Weights of a small transformer language model: no biases in attention or MLP.
Each number is 200 + 30 x the weight over the matrix's rms, rounded and kept within 0 to 999. Layers, rows and columns count from 0.

# up: layer 2 MLP up, 704x256, rms 0.132, rows 244-278, columns 192-255
# down: layer 2 MLP down (transposed), 704x256, rms 0.0742, rows 244-278, columns 192-255
# gate: layer 2 MLP gate, 704x256, rms 0.125, rows 245-279, columns 192-255
up244,191,202,182,228,172,206,216,230,219,217,224,192,231,188,200,166,256,206,215,253,172,205,251,175,204,214,186,184,193,186,147,183,159,228,197,224,200,140,186,263,211,198,201,187,171,260,186,186,216,180,164,173,135,208,212,164,207,168,163,242,161,203,224,166
down244,222,172,216,215,249,166,186,260,186,144,183,203,173,202,207,177,199,208,183,197,204,216,238,180,211,156,207,200,224,195,242,158,172,212,252,204,191,205,187,207,160,222,193,170,209,199,201,217,131,209,172,237,255,192,161,141,192,179,164,207,179,203,229,228
gate245,196,227,222,192,219,189,225,210,155,202,193,228,203,189,192,198,156,198,211,212,196,207,233,234,169,193,162,193,152,183,167,230,198,175,238,214,236,220,233,176,186,164,205,274,265,207,175,220,241,204,152,189,182,167,281,184,233,222,197,240,215,150,210,192
up245,243,181,215,208,189,244,162,178,225,189,185,183,169,224,217,168,139,250,179,256,242,215,214,256,197,255,197,187,184,205,218,244,248,194,231,202,200,222,176,155,174,163,167,260,204,189,261,191,168,169,132,211,179,254,167,207,164,157,222,249,230,163,261,217
down245,187,187,247,242,215,252,142,210,165,223,197,229,216,164,213,182,149,189,211,133,198,218,255,255,157,195,175,213,197,195,237,200,196,228,218,200,186,237,195,224,178,224,189,202,207,224,200,157,124,246,254,232,208,225,156,251,209,188,213,205,283,241,161,257
gate246,207,179,275,177,242,188,177,221,211,207,159,170,180,177,171,186,204,204,258,211,202,213,153,205,252,215,170,200,138,214,192,266,193,213,210,189,187,254,157,205,219,164,240,203,251,176,198,208,233,223,210,179,159,207,117,233,239,170,220,187,148,200,173,236
up246,199,192,183,211,204,267,174,201,246,208,161,262,223,204,208,213,233,170,193,176,170,188,190,132,258,166,227,229,231,200,198,205,169,172,228,217,255,208,201,177,235,197,244,197,187,206,155,171,240,174,200,225,157,152,235,220,170,217,251,185,168,153,213,229
down246,205,183,195,201,172,259,211,228,189,210,244,211,201,186,164,215,243,183,192,207,210,241,229,221,216,208,201,199,213,195,185,205,162,230,221,171,222,218,200,239,205,153,201,222,215,189,208,183,227,215,206,237,217,146,174,191,216,193,265,182,180,197,167,197
gate247,277,188,209,188,209,201,195,225,242,210,227,203,157,219,167,224,184,244,196,155,219,261,151,200,138,174,212,228,180,250,204,173,171,175,203,227,181,183,153,177,187,240,202,190,223,219,213,203,157,195,174,213,166,123,224,191,237,251,215,214,232,169,215,198
up247,199,219,237,157,218,206,208,250,170,221,210,207,151,245,208,240,209,226,206,186,243,255,204,146,268,217,213,160,183,129,181,181,206,249,191,208,177,209,159,196,229,140,216,174,212,221,212,222,228,197,153,228,223,208,214,217,192,177,237,167,211,218,216,188
down247,170,208,203,215,162,181,203,214,171,163,198,207,226,173,210,241,219,162,265,225,184,130,238,180,177,167,189,210,236,193,182,176,250,215,179,194,194,215,186,198,188,184,187,213,181,231,213,195,193,192,253,204,161,241,241,216,204,210,211,200,239,179,194,204
gate248,180,204,181,208,168,151,235,224,187,192,242,177,138,205,195,173,226,216,193,240,208,183,215,215,187,240,173,210,234,208,265,175,213,220,210,226,168,211,199,182,174,211,135,215,194,162,210,201,216,185,193,258,173,184,247,150,168,217,156,185,301,220,190,209
up248,193,197,222,209,226,220,202,182,175,147,213,178,212,201,163,194,213,204,254,230,166,170,221,184,213,188,199,232,166,233,178,173,219,199,219,235,196,229,157,180,220,202,226,176,243,178,196,204,194,223,194,192,264,149,166,208,213,269,213,137,204,198,169,224
down248,179,227,179,241,186,246,239,120,198,200,272,215,246,156,274,195,176,283,115,242,213,150,218,132,233,245,218,191,196,213,167,207,214,167,229,169,201,175,204,227,248,266,229,214,238,224,230,223,188,138,161,182,224,205,176,170,195,194,190,215,200,163,194,203
gate249,107,227,173,178,176,195,228,211,195,223,212,189,211,178,220,177,170,248,209,147,205,239,218,215,206,166,185,223,218,191,227,138,159,251,179,178,188,150,182,183,204,198,183,194,171,216,199,224,217,252,209,176,203,198,221,217,218,172,184,188,215,223,157,218
up249,199,206,241,171,217,170,214,191,205,174,238,167,224,248,156,180,227,165,154,223,209,190,175,196,191,179,189,193,216,152,186,182,222,246,194,221,283,199,169,258,163,223,196,193,211,193,171,268,147,175,190,166,180,178,185,223,176,206,189,165,244,261,205,242
down249,193,147,197,185,171,188,260,199,189,197,224,218,161,219,207,148,202,187,253,195,189,215,225,223,190,171,231,226,163,243,185,148,221,223,216,128,170,162,221,164,202,181,218,216,203,193,214,171,243,140,205,184,237,193,191,159,192,184,192,238,158,230,174,183
gate250,195,190,237,225,173,204,165,217,195,163,158,235,203,175,233,227,200,230,227,190,168,149,278,195,185,213,195,194,165,247,146,165,143,189,210,201,244,220,191,234,214,203,190,171,169,141,229,232,171,143,238,222,226,214,226,168,171,208,223,183,191,217,197,232
up250,244,208,218,242,210,196,208,238,212,139,238,179,208,211,221,191,196,189,158,187,173,231,197,217,187,186,155,191,209,247,174,232,208,225,192,212,183,206,206,177,204,220,224,217,231,140,179,248,153,223,228,222,145,188,173,194,182,216,214,253,187,174,228,248
down250,149,217,193,149,279,186,205,180,243,157,169,253,170,159,185,228,167,191,149,242,186,265,226,162,223,215,191,242,208,165,180,168,189,221,268,235,203,216,179,149,266,193,192,224,207,196,232,209,209,226,198,241,178,220,206,215,189,269,200,164,216,135,197,192
gate251,149,166,195,171,165,187,212,153,170,173,219,210,243,211,203,245,163,181,196,212,204,191,243,204,174,223,236,131,208,139,204,169,163,218,168,152,215,248,139,214,153,201,262,194,194,220,210,188,151,215,228,224,162,202,260,180,256,226,209,208,141,210,239,247
up251,210,125,246,207,180,245,209,162,222,155,211,213,171,221,203,182,157,183,217,172,206,202,206,185,189,211,225,157,180,234,196,184,183,191,203,134,225,237,221,237,198,204,202,221,177,195,152,208,207,183,141,192,186,270,220,172,235,209,224,193,205,129,214,214
down251,158,212,131,174,195,194,250,146,171,247,259,213,165,214,192,227,165,217,178,146,178,217,225,189,177,182,165,179,179,169,212,215,121,236,144,211,185,169,203,177,227,198,172,203,121,182,164,206,177,188,175,195,148,229,221,209,200,219,164,185,198,196,163,186
gate252,220,181,194,183,175,180,189,179,225,207,251,191,206,204,210,264,228,210,142,197,161,186,121,167,185,201,176,250,197,176,205,222,167,213,161,172,198,152,226,210,186,177,175,226,159,215,241,231,171,216,169,284,276,138,203,212,229,205,164,190,232,181,202,199
up252,242,216,175,213,179,240,194,163,191,167,172,183,218,183,195,190,220,198,195,187,213,189,161,208,216,194,209,183,182,258,277,183,201,219,252,147,209,186,225,172,165,249,210,179,243,199,193,208,194,199,218,171,201,147,176,228,237,184,175,241,186,204,281,160
down252,196,207,188,240,239,229,229,243,218,188,202,231,175,217,203,211,183,171,212,225,207,224,215,179,224,218,201,186,186,177,211,215,207,169,157,203,262,186,155,238,193,235,205,266,218,208,179,195,202,281,257,204,188,255,205,215,197,193,229,175,212,243,149,201
gate253,176,190,187,133,169,207,247,206,171,177,197,221,212,181,161,223,192,170,171,157,223,169,161,155,166,160,176,247,219,151,195,194,211,222,229,218,171,232,176,228,240,203,176,192,224,193,224,176,195,199,196,219,153,164,186,176,208,192,215,160,176,262,235,245
up253,199,223,162,178,212,212,217,273,167,180,181,194,202,184,204,166,243,218,171,206,216,169,187,227,212,193,231,241,251,201,142,143,256,279,247,175,179,181,237,217,221,246,161,212,168,179,206,171,163,179,233,177,169,179,212,170,192,206,248,173,182,229,128,210
down253,189,173,210,196,193,173,187,172,163,182,189,177,203,155,174,145,167,198,200,167,183,148,204,139,203,156,184,178,194,196,179,179,253,166,206,154,215,240,187,204,162,210,199,232,206,182,146,224,189,225,169,208,223,228,163,195,173,272,219,244,182,213,229,183
gate254,235,167,199,227,216,212,219,222,244,162,208,225,228,183,194,178,182,161,158,247,167,194,242,238,158,226,150,172,233,211,232,191,178,230,204,165,180,279,210,184,234,166,245,197,219,241,184,236,225,217,191,194,214,130,168,204,208,205,185,210,159,186,199,170
up254,232,200,232,157,262,201,215,193,178,188,187,197,193,175,179,222,202,254,179,181,237,231,190,204,195,142,229,171,165,213,219,195,158,160,197,211,207,215,177,175,165,214,174,180,236,195,230,183,189,169,177,205,234,183,217,227,168,178,221,199,200,186,173,196
down254,251,188,191,223,236,257,204,206,184,227,208,251,225,213,186,172,208,205,218,184,254,196,188,180,256,239,178,202,220,230,226,194,186,189,209,183,220,179,195,193,291,176,203,214,181,240,210,211,216,185,169,233,238,171,178,167,212,171,230,196,150,223,146,162
gate255,186,186,192,248,153,184,275,211,201,243,214,179,184,205,252,200,228,175,167,198,191,201,207,159,188,258,111,220,190,227,200,169,188,222,246,191,209,185,183,166,233,217,204,139,253,193,168,149,206,216,221,211,161,200,189,200,183,254,143,201,155,175,210,189
up255,147,131,233,182,244,222,181,208,187,237,232,218,222,176,209,195,177,233,203,200,198,214,159,280,166,200,232,187,161,141,211,197,229,202,289,215,217,237,156,212,180,235,170,153,222,257,222,214,209,177,197,218,210,166,162,242,252,184,192,156,217,162,212,269
down255,187,172,260,143,205,157,168,220,156,175,214,186,213,191,231,205,184,152,200,176,200,193,237,129,187,217,231,203,174,220,156,223,229,162,204,173,197,124,169,208,231,220,161,192,164,251,173,222,227,201,199,172,249,210,179,233,202,191,202,226,213,223,231,173
gate256,200,158,268,215,166,178,262,197,182,232,214,162,163,189,220,166,212,205,165,202,159,218,251,175,152,222,251,203,220,166,230,192,217,196,227,173,246,193,240,229,184,175,249,159,184,175,210,167,221,231,192,196,224,196,226,198,237,190,232,184,195,201,235,152
up256,181,230,188,158,179,164,169,219,206,191,178,179,201,197,206,190,232,218,217,182,182,200,196,140,147,238,166,208,239,158,196,220,199,176,230,189,187,225,173,193,175,174,161,231,219,208,256,237,206,241,192,192,230,192,253,164,187,215,199,218,192,243,175,199
down256,189,264,235,244,209,206,180,211,150,201,242,152,232,197,201,196,166,236,194,213,193,224,180,168,187,157,187,167,214,226,202,219,199,179,214,202,196,209,182,160,233,211,237,239,239,193,213,203,177,210,154,278,206,226,184,153,156,200,227,163,204,187,214,186
gate257,174,232,208,202,241,240,200,182,165,220,197,236,208,146,199,228,206,249,201,179,191,190,178,185,200,191,179,204,186,246,183,189,213,232,213,160,180,222,238,199,279,222,200,194,231,204,144,213,192,238,188,203,183,183,258,205,135,192,205,207,167,154,182,204
up257,226,196,198,232,147,238,198,174,165,183,222,252,192,209,185,196,165,185,148,224,169,233,247,171,162,152,196,196,199,212,263,247,196,162,174,198,212,174,235,222,179,233,200,168,175,201,196,207,233,128,218,201,225,193,223,201,224,160,165,185,207,165,190,251
down257,236,187,174,176,167,222,201,221,160,289,288,213,241,164,220,161,216,214,197,212,210,211,199,193,206,203,175,239,184,217,192,209,170,214,237,240,233,148,188,158,166,178,269,247,168,208,192,212,185,227,216,222,184,202,191,188,219,155,167,200,186,210,180,166
gate258,191,192,157,195,175,195,183,206,234,242,217,205,200,231,152,203,236,156,256,245,202,154,218,202,226,214,162,216,172,216,227,195,215,133,213,248,157,157,203,174,215,243,181,180,219,206,227,232,211,204,180,175,236,178,207,234,219,185,152,204,162,209,206,206
up258,178,169,204,202,194,213,176,186,207,238,153,187,170,223,224,184,207,168,215,226,208,157,159,213,157,213,144,216,208,214,181,207,209,196,226,214,223,178,208,224,179,205,219,180,170,148,208,170,228,216,163,142,165,222,165,185,152,209,202,154,180,178,162,238
down258,217,147,209,177,261,188,193,190,204,197,208,222,210,195,153,257,190,181,198,138,188,250,214,173,229,175,191,164,191,218,180,191,164,206,199,169,212,194,217,237,182,162,230,227,198,209,214,229,206,193,234,215,186,201,211,174,214,201,178,215,252,249,236,154
gate259,181,187,204,147,206,199,205,206,216,191,230,203,184,215,188,179,233,190,165,181,233,184,182,190,231,259,192,181,209,220,199,205,182,172,182,189,208,211,246,131,211,224,241,161,216,182,173,171,198,161,231,188,227,214,197,200,178,253,200,165,245,185,197,215
up259,198,169,188,232,228,206,194,251,222,195,241,158,213,212,162,223,244,133,166,235,190,214,222,168,126,199,194,254,194,163,177,202,175,198,164,270,243,226,235,218,205,234,124,191,226,203,203,217,206,233,197,173,176,228,164,209,218,229,168,175,160,156,182,202
down259,163,230,260,199,157,182,155,197,169,174,174,189,191,214,223,193,220,209,224,219,189,203,163,172,207,194,152,160,148,175,198,220,211,197,215,211,254,187,183,184,254,206,165,266,142,242,201,224,168,180,140,173,248,180,221,210,191,250,205,210,227,198,229,251
gate260,160,218,170,231,134,209,173,200,239,176,148,211,231,241,208,248,179,198,216,193,165,203,211,174,203,224,208,194,219,257,263,277,157,207,188,214,203,148,200,198,164,234,178,166,217,220,177,187,182,168,258,191,256,215,197,239,177,227,206,259,198,208,217,241
up260,242,208,189,186,203,177,205,130,199,182,259,208,181,130,178,156,219,184,214,216,156,162,190,215,151,204,235,158,150,223,216,228,255,210,207,212,205,242,224,192,227,159,184,267,237,172,197,190,185,193,201,281,166,172,176,184,234,213,268,165,160,201,201,186
down260,161,143,197,207,175,176,161,172,241,137,155,181,235,227,223,225,222,206,221,169,180,208,204,196,227,140,161,225,161,230,245,248,161,209,146,203,241,168,228,203,147,207,191,153,168,231,174,135,225,175,216,160,259,162,198,162,215,176,157,238,240,184,210,231
gate261,191,133,186,240,149,223,210,187,148,208,253,201,205,186,229,134,214,216,176,198,179,276,128,116,187,173,215,250,190,140,202,212,172,166,200,262,164,214,274,257,210,226,195,106,198,190,240,207,206,177,195,193,244,171,212,214,222,175,183,177,196,183,227,199
up261,143,176,161,178,188,203,194,211,167,222,201,236,207,188,189,190,174,213,223,194,221,204,201,170,187,183,186,233,152,214,207,237,226,148,277,222,190,226,190,151,166,170,207,192,161,225,237,164,199,193,230,195,138,245,211,146,178,219,206,121,228,138,170,195
down261,183,232,214,187,201,202,206,227,190,162,125,269,141,119,234,192,240,196,202,192,249,195,213,211,208,170,193,209,185,208,171,204,191,212,226,216,245,185,241,198,201,206,162,217,136,195,206,242,223,176,208,222,212,236,159,182,231,185,248,219,163,161,209,204
gate262,243,237,171,199,212,150,234,237,168,201,227,157,201,261,230,158,213,165,190,240,222,198,222,195,194,194,206,197,175,242,179,216,188,176,234,191,211,235,177,182,223,220,204,171,232,192,130,206,227,142,156,166,184,185,206,194,258,189,156,250,255,190,189,169
up262,218,216,228,222,202,235,166,211,204,181,189,303,203,182,178,210,207,237,251,208,217,222,189,238,177,198,228,236,237,220,207,289,225,187,123,251,228,180,264,218,185,190,260,230,222,222,210,179,221,234,179,219,156,246,199,170,181,226,203,180,124,159,254,227
down262,246,187,187,201,232,227,221,164,198,191,148,168,215,218,209,162,229,179,169,217,177,244,192,224,225,232,198,189,220,213,170,133,217,186,232,176,168,201,274,240,180,179,221,185,213,168,163,218,229,229,221,210,184,219,171,202,204,157,211,237,222,190,167,248
gate263,196,234,235,209,225,168,194,226,176,187,165,187,198,219,214,184,171,194,203,210,206,156,213,201,199,194,179,213,191,186,225,174,162,138,202,200,171,228,255,158,197,241,184,230,217,215,210,194,244,238,145,201,182,185,205,211,200,230,152,228,236,144,211,186
up263,171,177,237,184,175,148,180,179,198,172,204,210,222,194,236,123,190,218,203,179,235,285,151,193,176,195,195,212,204,192,190,214,202,173,124,210,144,228,248,165,226,222,152,235,216,198,165,188,211,184,188,230,165,171,228,234,189,189,231,266,253,195,187,190
down263,237,217,216,219,170,201,205,197,169,241,185,150,213,202,140,261,245,161,201,120,230,164,190,253,148,245,140,211,198,169,269,241,257,190,206,158,170,164,206,181,175,212,194,156,191,187,181,195,212,166,218,190,194,218,157,215,222,210,204,174,167,256,210,155
gate264,175,250,215,190,167,191,152,209,261,222,211,217,181,193,209,168,177,238,233,172,182,167,206,182,167,263,176,141,184,175,197,213,217,192,277,223,187,218,247,193,251,198,166,150,186,177,211,201,173,196,141,188,232,196,167,227,197,210,161,178,183,131,206,258
up264,191,232,196,199,223,173,238,210,195,218,180,198,220,187,220,197,134,225,204,189,212,210,210,168,136,184,185,159,152,186,248,205,243,249,249,224,227,250,186,203,202,177,212,197,177,219,151,212,196,157,171,196,183,216,204,215,200,135,204,158,180,145,212,167
down264,154,198,188,195,162,231,201,148,197,259,200,154,200,231,224,181,264,213,196,242,169,179,238,222,210,252,236,191,239,253,200,201,153,164,212,167,214,144,260,217,219,199,205,227,172,200,158,202,156,217,188,211,226,202,176,248,187,204,198,244,227,214,187,160
gate265,227,186,235,202,170,190,191,168,148,252,204,134,191,141,216,236,216,206,228,184,161,129,200,200,211,229,203,189,223,171,170,208,146,130,269,187,195,184,189,180,173,256,207,181,202,240,222,195,175,234,228,233,132,214,220,200,199,207,201,197,244,230,196,198
up265,169,212,229,262,200,183,193,198,195,216,140,220,185,198,186,281,171,203,225,195,122,183,182,188,190,182,240,240,231,168,164,206,196,175,186,217,177,187,242,141,185,213,167,171,175,111,221,239,187,230,216,181,199,198,215,153,216,201,189,199,224,226,181,200
down265,227,173,214,210,254,218,192,226,237,183,230,219,146,233,217,194,241,219,241,175,219,195,177,195,157,224,151,203,211,166,241,204,245,124,187,210,196,238,190,177,189,175,195,214,189,231,185,163,213,219,179,223,234,221,193,156,220,170,159,183,200,158,194,177
gate266,177,190,204,187,181,232,200,209,222,232,280,201,183,194,223,196,169,172,222,194,204,162,159,197,227,229,180,182,213,223,180,257,251,177,201,221,197,146,194,203,246,183,196,209,194,187,212,197,246,170,226,226,152,197,169,199,147,181,181,213,212,192,175,206
up266,233,207,150,175,140,245,251,229,217,198,197,209,244,155,149,213,216,240,223,238,178,183,184,204,192,261,162,172,241,123,169,206,170,205,217,228,209,190,188,223,180,221,165,200,198,209,162,226,204,156,226,188,211,165,209,240,193,195,227,178,211,198,176,173
down266,230,213,206,179,208,231,203,197,167,190,233,178,199,178,243,221,225,183,214,190,204,187,158,180,252,220,170,157,223,227,146,232,192,197,196,188,178,177,174,188,281,187,249,183,260,198,205,279,205,156,223,180,209,179,215,187,165,126,169,215,213,154,206,228
gate267,213,202,194,198,164,223,180,176,170,167,237,196,193,223,203,226,185,152,214,189,173,223,181,227,188,211,193,247,219,215,213,209,168,230,158,220,223,175,171,183,220,225,215,215,215,143,195,201,178,172,176,218,204,180,221,202,235,204,244,231,202,212,222,228
up267,245,210,273,212,236,210,190,181,225,176,210,186,190,204,183,179,216,162,225,187,178,228,183,211,176,221,174,193,216,182,203,198,213,202,232,165,168,213,141,225,209,253,224,244,200,172,185,247,162,269,182,144,198,196,219,176,154,173,222,198,195,169,228,255
down267,206,200,185,156,233,208,161,172,179,206,200,178,217,233,216,195,168,173,175,206,190,248,215,203,165,194,166,190,197,174,185,242,246,177,218,192,187,174,255,195,170,155,222,203,214,195,219,229,205,160,214,137,194,180,237,179,264,241,141,190,200,241,173,180
gate268,216,225,166,90,182,144,229,140,169,181,216,269,211,223,220,163,251,183,223,231,202,292,165,240,193,189,207,231,220,225,188,209,203,230,215,198,193,234,183,173,242,211,243,203,216,219,212,203,173,197,169,175,176,185,198,170,247,239,190,209,207,217,227,198
up268,198,224,169,195,194,219,191,216,236,178,174,223,165,222,250,276,206,232,186,211,203,161,226,181,196,213,225,214,190,203,230,185,212,156,189,187,177,172,186,231,217,182,225,182,193,196,248,201,202,211,213,232,232,164,252,241,222,184,213,215,165,222,182,224
down268,168,210,148,222,151,169,185,158,179,229,248,162,163,175,212,205,259,147,212,198,195,211,248,235,169,222,250,229,190,160,198,219,231,182,212,198,176,202,186,122,180,178,221,182,164,215,194,180,162,183,203,173,200,155,156,214,193,212,207,189,204,214,174,253
gate269,184,241,174,209,175,193,232,176,224,186,237,144,243,228,137,196,201,217,241,211,167,170,137,194,170,272,208,207,209,253,228,199,191,146,239,209,217,290,146,175,130,210,176,151,147,192,197,204,224,198,218,184,240,213,228,232,236,147,223,233,215,145,224,228
up269,234,170,188,207,149,197,223,205,190,224,209,179,213,172,201,193,199,174,124,204,203,192,183,220,218,172,216,205,203,160,176,167,196,192,185,169,191,223,179,228,187,192,146,198,179,176,226,228,214,187,204,222,230,228,177,186,211,207,210,183,193,216,171,212
down269,242,215,255,171,207,222,182,221,232,153,243,163,185,210,193,212,151,213,250,183,227,228,152,186,209,234,196,182,191,194,171,210,159,198,192,171,209,188,191,200,222,199,184,170,236,222,185,213,244,209,207,204,168,145,257,198,261,172,182,185,220,208,203,233
gate270,199,201,196,174,222,301,223,210,169,167,236,164,177,214,185,194,193,141,190,186,162,239,202,220,219,182,228,209,214,166,173,185,172,219,171,189,178,232,204,214,205,237,230,256,165,238,238,193,200,150,154,237,246,213,195,182,182,222,167,219,180,219,192,232
up270,239,172,199,180,167,230,200,192,226,194,223,232,193,222,259,209,146,213,279,173,211,178,168,179,191,160,140,192,200,157,214,244,204,216,243,211,225,158,242,210,193,214,216,189,210,233,184,229,190,202,147,205,188,235,197,259,199,143,239,201,230,172,225,219
down270,134,195,208,169,258,240,243,223,204,181,256,197,203,223,226,206,243,257,201,139,196,178,152,172,250,216,231,172,207,232,192,207,218,215,215,215,253,204,185,220,139,213,213,165,202,219,257,174,262,266,143,201,220,205,180,251,235,223,170,128,191,172,299,204
gate271,172,247,241,164,220,224,202,161,214,190,191,156,232,214,161,213,238,214,216,262,207,196,209,190,244,141,188,232,180,256,224,225,147,208,176,170,232,202,197,221,215,225,197,206,202,190,239,175,158,202,197,242,189,253,230,230,210,167,195,178,219,210,208,176
up271,223,170,184,217,243,151,186,223,195,152,216,192,212,205,208,227,229,210,155,215,285,177,234,136,168,187,171,225,175,194,198,170,263,208,192,186,189,187,219,180,222,192,203,237,203,183,224,199,186,198,226,184,193,219,191,235,223,223,207,211,164,276,241,239
down271,221,242,194,143,187,171,194,186,226,234,187,204,132,167,198,230,203,205,244,204,179,223,161,213,212,233,187,195,180,182,159,189,202,210,182,235,111,186,178,215,201,201,198,196,184,221,208,151,204,178,149,206,226,180,184,222,212,171,193,203,262,148,205,167
gate272,159,190,214,230,194,228,194,212,168,199,184,175,221,139,198,200,219,236,173,153,185,216,161,211,145,211,204,206,216,201,205,189,217,183,210,161,193,228,212,246,215,207,171,236,199,152,207,185,160,229,185,208,192,254,215,168,181,158,180,212,206,195,170,240
up272,182,228,188,199,182,253,195,232,209,201,222,222,216,220,124,186,233,174,228,191,201,165,264,187,168,232,239,185,240,201,222,170,192,205,195,229,192,216,188,231,218,179,161,233,184,168,179,226,203,140,213,217,178,221,218,190,168,207,193,219,222,184,204,183
down272,181,142,200,204,190,203,163,160,170,236,210,236,196,107,253,251,207,210,170,230,210,258,200,198,223,195,193,138,196,210,208,227,264,181,190,192,224,180,213,162,209,186,201,198,177,202,205,179,148,264,181,209,212,210,187,222,233,202,205,189,154,216,223,149
gate273,245,222,202,226,207,188,251,202,197,239,170,209,180,257,175,199,160,236,238,272,211,181,167,202,161,212,231,168,200,147,216,217,233,151,171,208,200,233,226,128,204,141,203,202,243,228,198,234,223,182,212,156,198,187,204,184,221,206,206,198,186,178,212,194
up273,205,171,202,223,205,194,227,228,192,172,166,161,204,141,164,174,214,211,184,204,216,162,194,173,184,183,216,169,213,183,213,236,223,183,216,228,157,189,242,193,162,186,160,266,259,166,195,253,170,192,212,280,243,158,205,182,244,187,195,162,238,190,217,153
down273,208,204,206,168,192,201,201,183,203,222,174,212,222,254,196,210,238,160,172,207,214,184,246,206,209,246,184,240,173,225,201,211,186,215,218,190,221,196,165,283,146,261,168,188,162,193,211,133,219,204,161,169,222,242,191,213,168,239,166,183,228,251,160,241
gate274,189,237,157,225,172,183,169,192,197,185,132,190,217,185,169,215,184,171,232,219,194,237,181,223,232,196,207,202,260,153,183,182,154,204,222,227,248,143,190,159,206,246,171,198,216,187,245,189,197,227,198,163,212,203,196,154,149,198,211,221,200,223,244,250
up274,207,210,141,156,195,172,184,175,154,214,188,181,201,263,180,223,227,158,259,207,233,257,187,162,237,239,207,245,195,211,187,250,180,180,192,216,203,196,166,202,217,192,188,172,242,196,180,148,189,191,178,148,184,199,237,184,222,260,164,205,180,232,217,252
down274,242,170,226,221,195,253,161,159,160,225,233,188,238,176,205,187,221,172,187,223,176,162,205,220,186,249,204,181,216,187,206,182,221,138,193,186,165,216,200,238,205,184,215,229,212,226,160,199,167,205,250,175,189,173,227,246,240,224,215,172,171,174,189,143
gate275,197,189,234,175,223,191,173,181,194,199,179,151,193,175,186,171,190,201,190,184,175,227,170,207,209,230,219,188,215,190,159,174,209,171,276,267,186,212,144,184,203,177,181,238,231,182,244,207,135,187,184,178,226,196,228,218,193,184,169,205,194,161,207,166
up275,230,173,185,222,171,206,252,217,236,212,234,222,193,226,226,170,244,210,249,189,202,211,214,245,172,231,210,217,260,226,212,213,184,223,224,255,191,222,178,191,229,171,190,194,236,167,202,145,172,165,189,239,197,164,212,89,173,205,227,179,202,191,224,293
down275,178,189,195,184,260,212,178,206,190,210,228,149,211,178,165,241,196,223,188,183,209,203,237,183,221,185,215,185,172,179,208,228,216,199,210,211,236,205,204,247,207,192,169,181,191,265,210,186,199,212,229,223,204,203,196,220,221,157,184,156,183,187,212,189
gate276,195,202,258,203,228,211,214,280,176,212,189,193,134,171,147,207,234,201,193,193,198,179,205,155,205,189,212,186,207,231,219,235,225,184,227,130,162,232,231,217,199,176,197,239,254,164,210,209,167,197,163,237,209,251,136,188,241,178,173,205,224,179,254,213
up276,230,209,205,179,228,205,270,206,235,157,213,244,204,170,261,176,195,211,164,257,158,224,185,189,224,174,238,156,158,203,172,224,251,188,209,188,191,237,155,178,157,182,165,260,179,185,186,198,267,189,213,195,181,157,207,221,191,147,237,188,218,181,202,206
down276,211,224,202,158,206,170,190,218,198,186,178,192,221,224,170,191,154,218,224,214,223,225,207,209,270,283,161,216,203,244,219,220,235,152,167,206,203,173,225,256,157,250,189,160,177,199,212,230,158,202,229,235,205,251,186,251,236,220,249,212,238,209,256,174
gate277,177,241,144,154,142,197,159,214,172,168,190,149,211,181,196,196,233,228,181,176,201,176,206,127,241,203,255,167,181,196,236,248,251,195,210,137,213,184,221,209,179,183,170,201,166,228,166,243,192,196,172,196,166,200,256,198,198,149,163,243,167,202,238,194
up277,213,178,188,204,281,219,186,256,238,256,253,191,172,219,210,177,126,142,215,185,213,202,183,155,183,256,274,142,209,225,245,169,227,161,178,185,191,202,182,187,184,185,213,218,171,166,233,207,172,233,221,189,213,180,205,156,133,150,166,188,186,211,159,168
down277,208,191,216,199,144,207,206,197,156,181,182,195,202,186,176,226,248,207,213,195,187,196,232,219,231,176,198,236,237,238,233,181,200,196,225,217,215,189,217,159,227,198,241,245,138,247,168,200,173,286,254,198,174,208,173,233,179,179,205,174,234,181,183,214
gate278,203,191,191,177,172,210,204,192,202,201,214,202,220,210,181,170,173,167,202,188,188,156,175,152,211,197,199,183,231,177,163,212,201,198,262,187,144,235,223,172,155,201,180,264,210,181,190,204,259,166,227,200,169,159,220,145,204,163,224,208,191,199,191,183
up278,238,240,215,223,241,240,163,203,189,193,204,208,202,161,233,171,213,183,188,173,202,181,199,173,215,137,176,289,171,210,178,196,162,142,231,146,177,237,189,183,141,229,187,207,214,286,194,198,149,180,239,153,263,231,218,187,169,210,155,242,162,202,237,238
down278,174,230,161,175,185,135,219,195,205,207,191,182,183,208,168,170,208,191,206,181,166,238,139,205,219,181,216,164,194,243,211,178,176,178,212,187,146,173,208,201,174,186,189,187,213,161,217,205,233,161,192,190,125,190,205,225,200,204,191,214,223,249,182,208
gate279,189,197,148,250,190,210,216,212,225,172,225,233,239,230,222,218,166,222,219,185,121,214,221,233,146,212,157,188,286,236,212,211,215,222,213,212,194,247,165,223,211,179,158,214,132,207,222,219,213,181,229,198,248,178,207,195,144,159,195,156,203,239,166,191